config.toml
rope_fraction = 1.0
qk_norm = true
extras = ["capped logits"]
init = "uniform"
lr_mult_down = 0.7
lr_head = 0.00413
seq_len = 2048
Each number is 128 + 32 x the weight over the matrix's rms, rounded and kept within 0 to 255. Layers, rows and columns count from 0. Numbers have three digits each.

# down: layer 2 MLP down (transposed), 1280x320, rms 0.0443, rows 1227-1279, columns 0-63
# up: layer 2 MLP up, 1280x320, rms 0.262, rows 1228-1279, columns 0-63
down1227:081115169092156119164131141165144150082124159142112079143078165121148144197138161131170152096083100077168100081166143088132150132111152092123117145077142125182144112124139134106135173110092105
up1228:144153132104120127090108183195119115089168103159081066146144134104163116065089131124085114131045154081199115129082188079140132150081147162117134141148066154094152105115103114176169095128199153
down1228:149076174175102098228143115131144107129111141128105115124120135092188178119130123155109017149076159155054164153153121118136119110112175112190129119177149162106063178125113125135110097130140071
up1229:104154097117129095120076173150141088133160138099214100146079161157211112106098072172102183186136079126148137125042070139079160147156151163184127142170047070127170113132100111164173150101128148
down1229:127129112154144162162063179179154170154174090110107131164104098204137118143137117142066111224162138091067143141118136110187109121103124189140130139134118074134116064114086157170093173198110061
up1230:101103099125109207140155111165060116110160065130091149101137168122191109109096159144230074118087109162119167162112122059146156159095135170135110126113096122150145129111108081112137145104092146
down1230:156162170131114079150131127123159124078133126134153147116103134175137103115112150144121154184123126087110125131097157151147093095131172096180106133121094139132112143133135136160169191131092071
up1231:094192137086098178141196121126216134134116166176150126135155082173120147097125103141090116155077116146163127162157144105135178122111123094160146144128177090165126132183097140133126098137165109
down1231:193136150080106207097119139142145151193106143165113109185161113159129117162126116106194158074121152134148140156129141148148151103135133083134145115058130169157128098123134107123123157120165122
up1232:121139187068113088129082082110165148129163137091152099170125065133156144125100178119146195130074153094096033116098077131105175171114174114153171108155125145136204158173124141108164147149136154
down1232:144180157140117133167110125147117099097125138128150149169147159175129084132116186150151125189093146130041134155170106069100131095109096131141126156122080110132158144142186142167239164138114135
up1233:127126093093102140167087114151161128157128137135112056112151148084157104145103088092081114128155134172108146089114153116122119130133128106104129116161122098082124129153141140134087162119133101
down1233:185106131151111103133137084121143118109115169067163174124139123143109118114096141113164088110145115159172125109115163140127137128129093111101113132134131165129094118141173061093110176107118165
up1234:132130137151143152130160145156131102068141066156178072124153066130130070094073118105139123133179100135118094062082185122163146125093128058143089117145134143100116198139143139067184137147165152
down1234:178112209158106075165111130129075107085119141126202117133178111057159119149111134127127111086150096132146059125133101163059105109120120086031141115100135122126088164147119121064134127121126156
up1235:154151126073111099089155128099097085151099207122135101044135134115091087141119113139151125130089186081080128161130168181111169164141117177153095149148132120126102143121107150116117140163143151
down1235:164179167145084080095180101116159101071160078136140209096130161104111130095101137112115107149119075142174177149130105146128131105067112121154143141110179186127172159073143153088132168107158066
up1236:144167106129130136107112121089127127142120117086146077103166188104075126127118097110152135106179093181120118120098117140148120100126151140109119111152100133133132153102124132102156150147143104
down1236:122166083072140138152077137092122112195150075128137053158122118105112170118144105123086114139111142150087109113133136146110205083148130077127140127125138153143123173109138132100180118142124142
up1237:141085119137159125124083144095107166147095123107072156124160112074124127089075085145124176116116092150122133096049140099163144196157106127174139088090120155113068133115168124123197067138169143
down1237:177114128127126102104170139138116111107124128141153151064136136154112134132075113150135104129073100156087124159158161122152154194109143161051085155074146098177114149157211186163135125125162124
up1238:116146184110137111181114149137096172096110096107117116132140157132132107183168113106098138091168064125136128131083155145138147152157193143089121101134121151135127129107116196110127150189070173
down1238:163080089089144141126157156119030189152091105136097098103150102137189114151112137151142136098112140127130128172122124057146129111096111080132086137129184128140125142154208143162155132135094095
up1239:117082102067104123089103130098134091126129168106159081141164116114097168084124122073156118108151161200080167118080138163175161085162145174119104092110122112173114107198222198143141179108098122
down1239:090133107109141126151085172140112146150098143170088112086070138126063166129112077148138093201106134073104145089109126153165137088096162182176144113046140054244110046158143165162075146205156091
up1240:132105145132255112128168046218120122185103124116176069117185141191133137103125174120126147134159155064089105125106124119100164123090112073126139097084073187179157116110146083137114134178145117
down1240:176160164138146116117156177190181134092149109110163118164146153035142138142161169157112125119135146146107130079089086137103129157101150136132128155122164169163101063102142189121108151096124115
up1241:102108096140136128138150137128153150138114119106092110159146160136136174104137125112119120116160114162151129074163148137140102092103144149135174103156097175121104110103129121154116114106149102
down1241:101095155112170129123113099164122117146165115147105111132208123091121135077175089173155102122122133110100119108107120142129134144123156120104114129137089118095133143158141124146101118133110140
up1242:083182091143064107157136178159119187174119118092067172140135135090120187111145107122145130217068149121154179121151088123050132164134094106125187114125129187114125077135135183115168158109156094
down1242:129172073163157162157095094104144129135076092162147178139080095099119106127169146076118234152181080126152125116149095168118105076067133134147140112125085152121105158154109126118095154138094135
up1243:153150130127134121147140109114154166150096125088083109129106156130134117105158128187136116117081135128079147091106145137143140116064144131159130116159137089100136158113110130138137145121111084
down1243:140117114128148077117117077142118127100130105134116103115139131109116121140111136111108113110089110114121110169121146113111117118128081102172141102105108143129133119112099125130154124120158139
up1244:160062107114199126171144153219142127083141129152109145141131123127129118092174103089093137163077182156164145128118079099145133112139203126124113163095137081138060089105081148181137182158108163
down1244:105096176169155181180113115128060114084172084042119130138219059156133113141153120124162120117134122156116150177107112107086196090170111163084128135126102108059071110160171130112133134093128073
up1245:156160100102128130068132145113175145086136116123086145091159109175120103134164128115123090085178173115167125094141073177118127146118138150152142070151117115145126120068178154162107153147129158
down1245:185122097154088074079126160156105179157116104160147150043116150127189135112138108147085129125103112082155147144108109183189090169123131117149113086165163127080136116077073155165137149162103032
up1246:156113148128109162075131101133125088091074125136064104171101125121101081083132093115120113095159094140187122086071117075134161097178101164127154111126172137122119136111086166126124143077175147
down1246:178093190149155136096160118242200162051150117210112111123093081109132115078123132131110122120123109062123117117139129057186072096152065090143127053132168133163154108107200062146138083106130163
up1247:133123096080149079156067116157109055097146178107140114158103130104187105114163117156122081054136128132125142106139138119130131137135120109076131118143182185142091152153141197121157127093158107
down1247:191114139156133116159114106112125101180186114102117149107144137139098186107079139071079141121190163129109113154085164112135052145148105135077091109108093125150142133131122098120136141127141088
up1248:162106097141117098206116150151127143126116100126131098118140131147175174142102127192124070141174108137109149137115097147108148145135156143140124144142076147120102122083133139159134104178129095
down1248:139181077121111137161125153115101152153116132136130173136107141134095118111143143140116145100143133112091111114091146108134120148132156171158123202110126101088122121176127116155110161118148072
up1249:146081141164137104104200127123135148130096152138110169049126137078160131148155124122130136126116146153175138166093071095145182118144140074188130180180100117165149111139129118091132113108129059
down1249:141107116119106125114099114153089175105122122152152150095105134132177158086091121128099116153118126132132098148126101103143161090132142100116127154109134137132166160174082117156172114093126138
up1250:181121179146111111086141129087125147100163134081142106170161136092099162140068119145142152128094119143139042116125162109120144116093159070129133132165073137207089100183119136051153170116076156
down1250:160107101097102153087177096135201168098120122133140125126157122113158196127134164130053107143136095164082146187088156116070000130125102170147154109119125183109075156121102135169109138157127157
up1251:131152173107196095181151114114114169135124178174102056154132184111132138092159088072130151121094125110160159084105161101122152117122095098142151150113095135114145082156113089153171138139119129
down1251:159106134090179137108090105138118067098089122141153161175134116121176078189099144132106127106080100155092090180117092065120170148142115117130069168180103152081152109066140105149116144074151123
up1252:126116090091110147160172177156110145145171076149147141130098067134094135091146144145100096159115126190165049109127133102104112093117132130146127122122112088180118152127130093086171116101099146
down1252:119166123117132135124135174175083138179165149123181089195078156092067150095151106192097131128120087195146170185133086146082137137108155115080128093148097149143167146083117109123160099069134115
up1253:134132153090136124148067101125112170151081116127130117151120157130164121132169142137130113159169105111094109133081137101121164139153155140136084117124165066114124158151108188140136128155134139
down1253:149128156157124134135108116143063191147172178121166133162123141148083132149130137113143105106103161130128117132124166087078106090153151167128124143101123117116118120153127177140122132113141173
up1254:132072197147101173079085133109156115209078136183163141051135115164062155117155128084155199118145167120104149173129158138138136137108161096133110142114103089043176123141118139122169158123131104
down1254:122145113102093154139088137147124148153198129160097119146155158177077146082085078115182077141201122096115171119177137164170111112124107129143173168156121174169096112218092107148136179096140177
up1255:154188228151126164151184137175080142118176162162130120161156167165125148151109186096192206190112176141132048105139180152156207190112138063121062179133181111176119144145123126137131061129145171
down1255:171130119142078194116104114154156156129127075163138113090120092127153113158100199140127135137158120119080058119180079117120180152163126140120111112133110075092149095184078090157117130133155077
up1256:142141095149193124109156147164071086069116087099101099123071104179117104156173090168117122128125163183160121089108115134168169170127108112170108126178080139057144071121151109165112089097078063
down1256:144107099123116204176085077155099152147155213079212080136139170132108104089131092046129120153148122150135125149145139117097121090140160174099094094119156116129137108140160129081102171134171165
up1257:116110137138100170162111151122183091150097120115114155130134124131157122162097108132125098094154121113119135151188088135127145097132146082157136103091132149130189133105097153105087158149121145
down1257:206162140134096128142177149122137175167111187142104145083107103125107152151128183104163119108130103098120122127177110127083165145154140167163136167154042116111101108177180096163117131096085119
up1258:143135140086127101142190126185083088155120132131105141098129137181122133112135190140110105142122074118132043161129161057153109128133149080108084134142159158097147144126081136140110123101088154
down1258:149171126130095112124128115149129106095155135092121180122139121200122133138106171101161133085110152078147107140129080177129148094138091149155105153123094116131145165081145131089128121104088112
up1259:082123136087094093187158114173074067088172146139123111098110177122129159101124156089120131090168155175098094156105158124134069211105046114084134099127112118131156141083127132009138068040125116
down1259:172083100120135141206151113084149135088171116128104131113086146121135119116142166205134169194191164092112124091141119121181063153092160148111143140173143093175136098144114176114139118156181174
up1260:147118126100118138144090101163101147129144187120125145120084133135118200064120096112128098116155138138186111136104133094121156233140163110142092153091186100164119105101080106169150095145140122
down1260:115145145136097132106121095178161127100115133119158136126059163109094098123086170150117147129098084106145206165166115170112125143079163122152175089163098141154161153143173104094107094098091102
up1261:072160137139152157149134132152109160100133087129138111150133131096135139174142149146081049127094181181176117112123147158109110133144115106112144109167124127108141152132094104142119142125069142
down1261:128139135114150138120109136142039133159127140127088143167156120111145195130172151122080159160113200170154139104133121140106123129153096110082095097172078120114162118147103110114166133164198158
up1262:193196077158104157163089133122159159067105137107142106117167157181093175125123094145094115095088106138102176147100134118191147208130133128128136110131119114156109145127122157131137174113070163
down1262:148092130151133132142104101110140125169173085120169146061017147112128166118083180197106181112131103153118085207096112118126184077141138127093092097130138111111083119150068041166101205223106116
up1263:075108126080187086127103112089129157096132113104163174134190132192080060105150131140136154128173109096105145123102106112094118164138102148096064111079101087153128147078149147093114121088102138
down1263:171133112159237123094191136078152135139110082113152145121124133063069133109112106094092108084109144150111138201181129145121122127124125126169170144125171105147093133110178115105135107136148166
up1264:145139095149134137114130147176176152120130094126172109091129124154168091161161146151134076143081115167088135118144150137149093157127108132125098078119138104100145115114118157134175166161108107
down1264:132124156180149191106128086215118137121118146160203083099105123183125163168090161106073131136125066150118100156137128142136062176113133147109093089170188086126189150101127084106139121155117149
up1265:110136119047119076136211148182089110112120081181188135112073076123114148046151187112135176128098099125109060066159137128137146122074180167112122155180106072156141173149132118187105145146087059
down1265:131210143095131113098133085112132180109120162060113092198113143124140137115123162120160117145170180092171132059124091173131132079120081095087121142149132138108126158127113153165129160137134099
up1266:169152058157101177098144115097126085094113138144063130160131137152168096127137140132167177038137089160103153065111158143127152163125137173135084131158223109129150083128085157157183123160107072
down1266:183136058170094154177139114097143134144142149158157058156098174109122194106064081150060122174153070138097124119139147100097182112090093160141160163178159080130137064093060175097143150174153145
up1267:124148125147129100153148116108129124178170141035131186141140150159073147160102153059118086139100143141146157163131124124124114179144079129124120139076128182115099113128179051130085092121114114
down1267:154080134133113129152117106173131171119148115121144118108129111095134148155125136067070083141081180110091091146128170166118116121100156184111157108099152161113154089168173109160151076168142178
up1268:145176082107093133148140173158138135111112200121086149124092112166091116052086098083115130152149109157105039074124147172149109102076098111188114133088103197153125167155148141150179120111148178
down1268:148097080077110090100092096140181210215127106059133054125081151058132184100101139174156088165138089132082094149138098161166111100112123118135117162076089084140060080173132114098151154123117111
up1269:087109125164067078093139111124088097131168110104134095150099107146166082143141113079147172106131118103180107115142107103188159176135105133157131159128116152167159130126141103091107089153127179
down1269:076094121166109111173099141134156112134132108196083107103132090127151121145129112106127128147170124151155108100150158106187161098090145112147187127120077108089098129166133135122098129142128101
up1270:128108178147167100137091068158109078121134098136059135124114126112137123121151104084125152121110097175137135148130144090129148195151140176151083097132102100123176105175050165155174128154095159
down1270:135134124164161106099123133114119104156209151135066106056132125092098092102181125140158143172162112097106159176129137165120127098184173185160089081148108189133174132093107104117229089159121094
up1271:180074100147165128106162123103144122142150152095179152134129128183112145146103139132134099057113157126193110087090155136218145173137140047143155180150134123145113146142161139116153109128100085
down1271:138088085122139154098145140139138138126166104205135131126135153132136141151145159131111125147132091121161121176110151098147099144159118156128127122133140150187153083098146134123143157050142171
up1272:109162166156074152177154123166151075156067104127092111171134173152080138166126046177076072130171147116117130104111134098080072134109132062152138137121143108130178082181161137111084096155157083
down1272:064123103161087103148096147116133140102123168212104169126153130105167114103189092114098127105166129132183112104168128102126123104107133130183059115170068132175117115114147151107129156121122121
up1273:163137137167117125141179131159136104149115184126138153165150200129109119127131124155164127153101078183109121156106110114120136157105110104133107145113128128136129158145109141169126118111135176
down1273:137092074179097071149164141195194111116086152167157153171133079119126145117221166145096125093135124138147178153165094118165139110153086135131140113069154109158170157076118129079126187146111125
up1274:053072191126156089164129175114154103116101146170102140171199096164092130102067118165033142126127144040156196125119108141134086132175195101198122116111181126120107154140109181129168150132057158
down1274:080145159185081165106109111125063158102103102164144102158096129155078142101147172123160104092180129139153096132234095127143112148129139126174170139135156146136169133116084159161134134174113167
up1275:119125085120160121132159125165147183147136083149152150116125189141094110114110098111105159150118151071117091110135174166098113135130111108171118122109085077116127162071156129175113152115106114
down1275:154135147158097141083172128130157132090140115171125124111098107205162136098126122129092116127086101169091081111165135143103122110118131118099129150103133141096173118096157145098176106126105193
up1276:151141147132115073122107193098136123157118164120083134117149132149126120109135179162226082146116095094090134029110102148097058178079070107083168142135100085129151116111174066127146152091104143
down1276:134130124145113138139129131127098111133104155157101151120118125099166154129127065109169118092146107118129153098117091108066106096083110142136160034080126109136112092121138092170108131106084112
up1277:163183103125136169119103152096115091102118116117120053142166147160114065093120154157144174084074131132115141115099151123210128130121090102049077177140106077120143161121143145188106132093120153
down1277:168189142112139108084106093174196095141151144163093095171135116211079135100174092156148088127104043169148159218081099074076109126114057104129160163176113179088180071109165125205119148169117085
up1278:145108134108145129075100114109158131107112160178095084133116153138206163110195082088185154128065139104145109157154106111136197137149114139127113081071115119137151129108120169108120093137179167
down1278:122139160149057091126104114118092162129126081109153103112133134148160118140099160085122124111155161080101160164093136099113141174127163129108123121152131104105139145066102127187122146098157120
up1279:085130078139153048119107145102144128104131169089067116123109113143098103115152114120115132198101082086158124159126084167050121113137109088135101119086111101073132157144106140129060158129140087
down1279:143121110134127135121144162156099082119136116106119144126121109043124146172100130154189193120098156104114099185126166128111137110090065119136127143110097118156163137081141089137151133141118132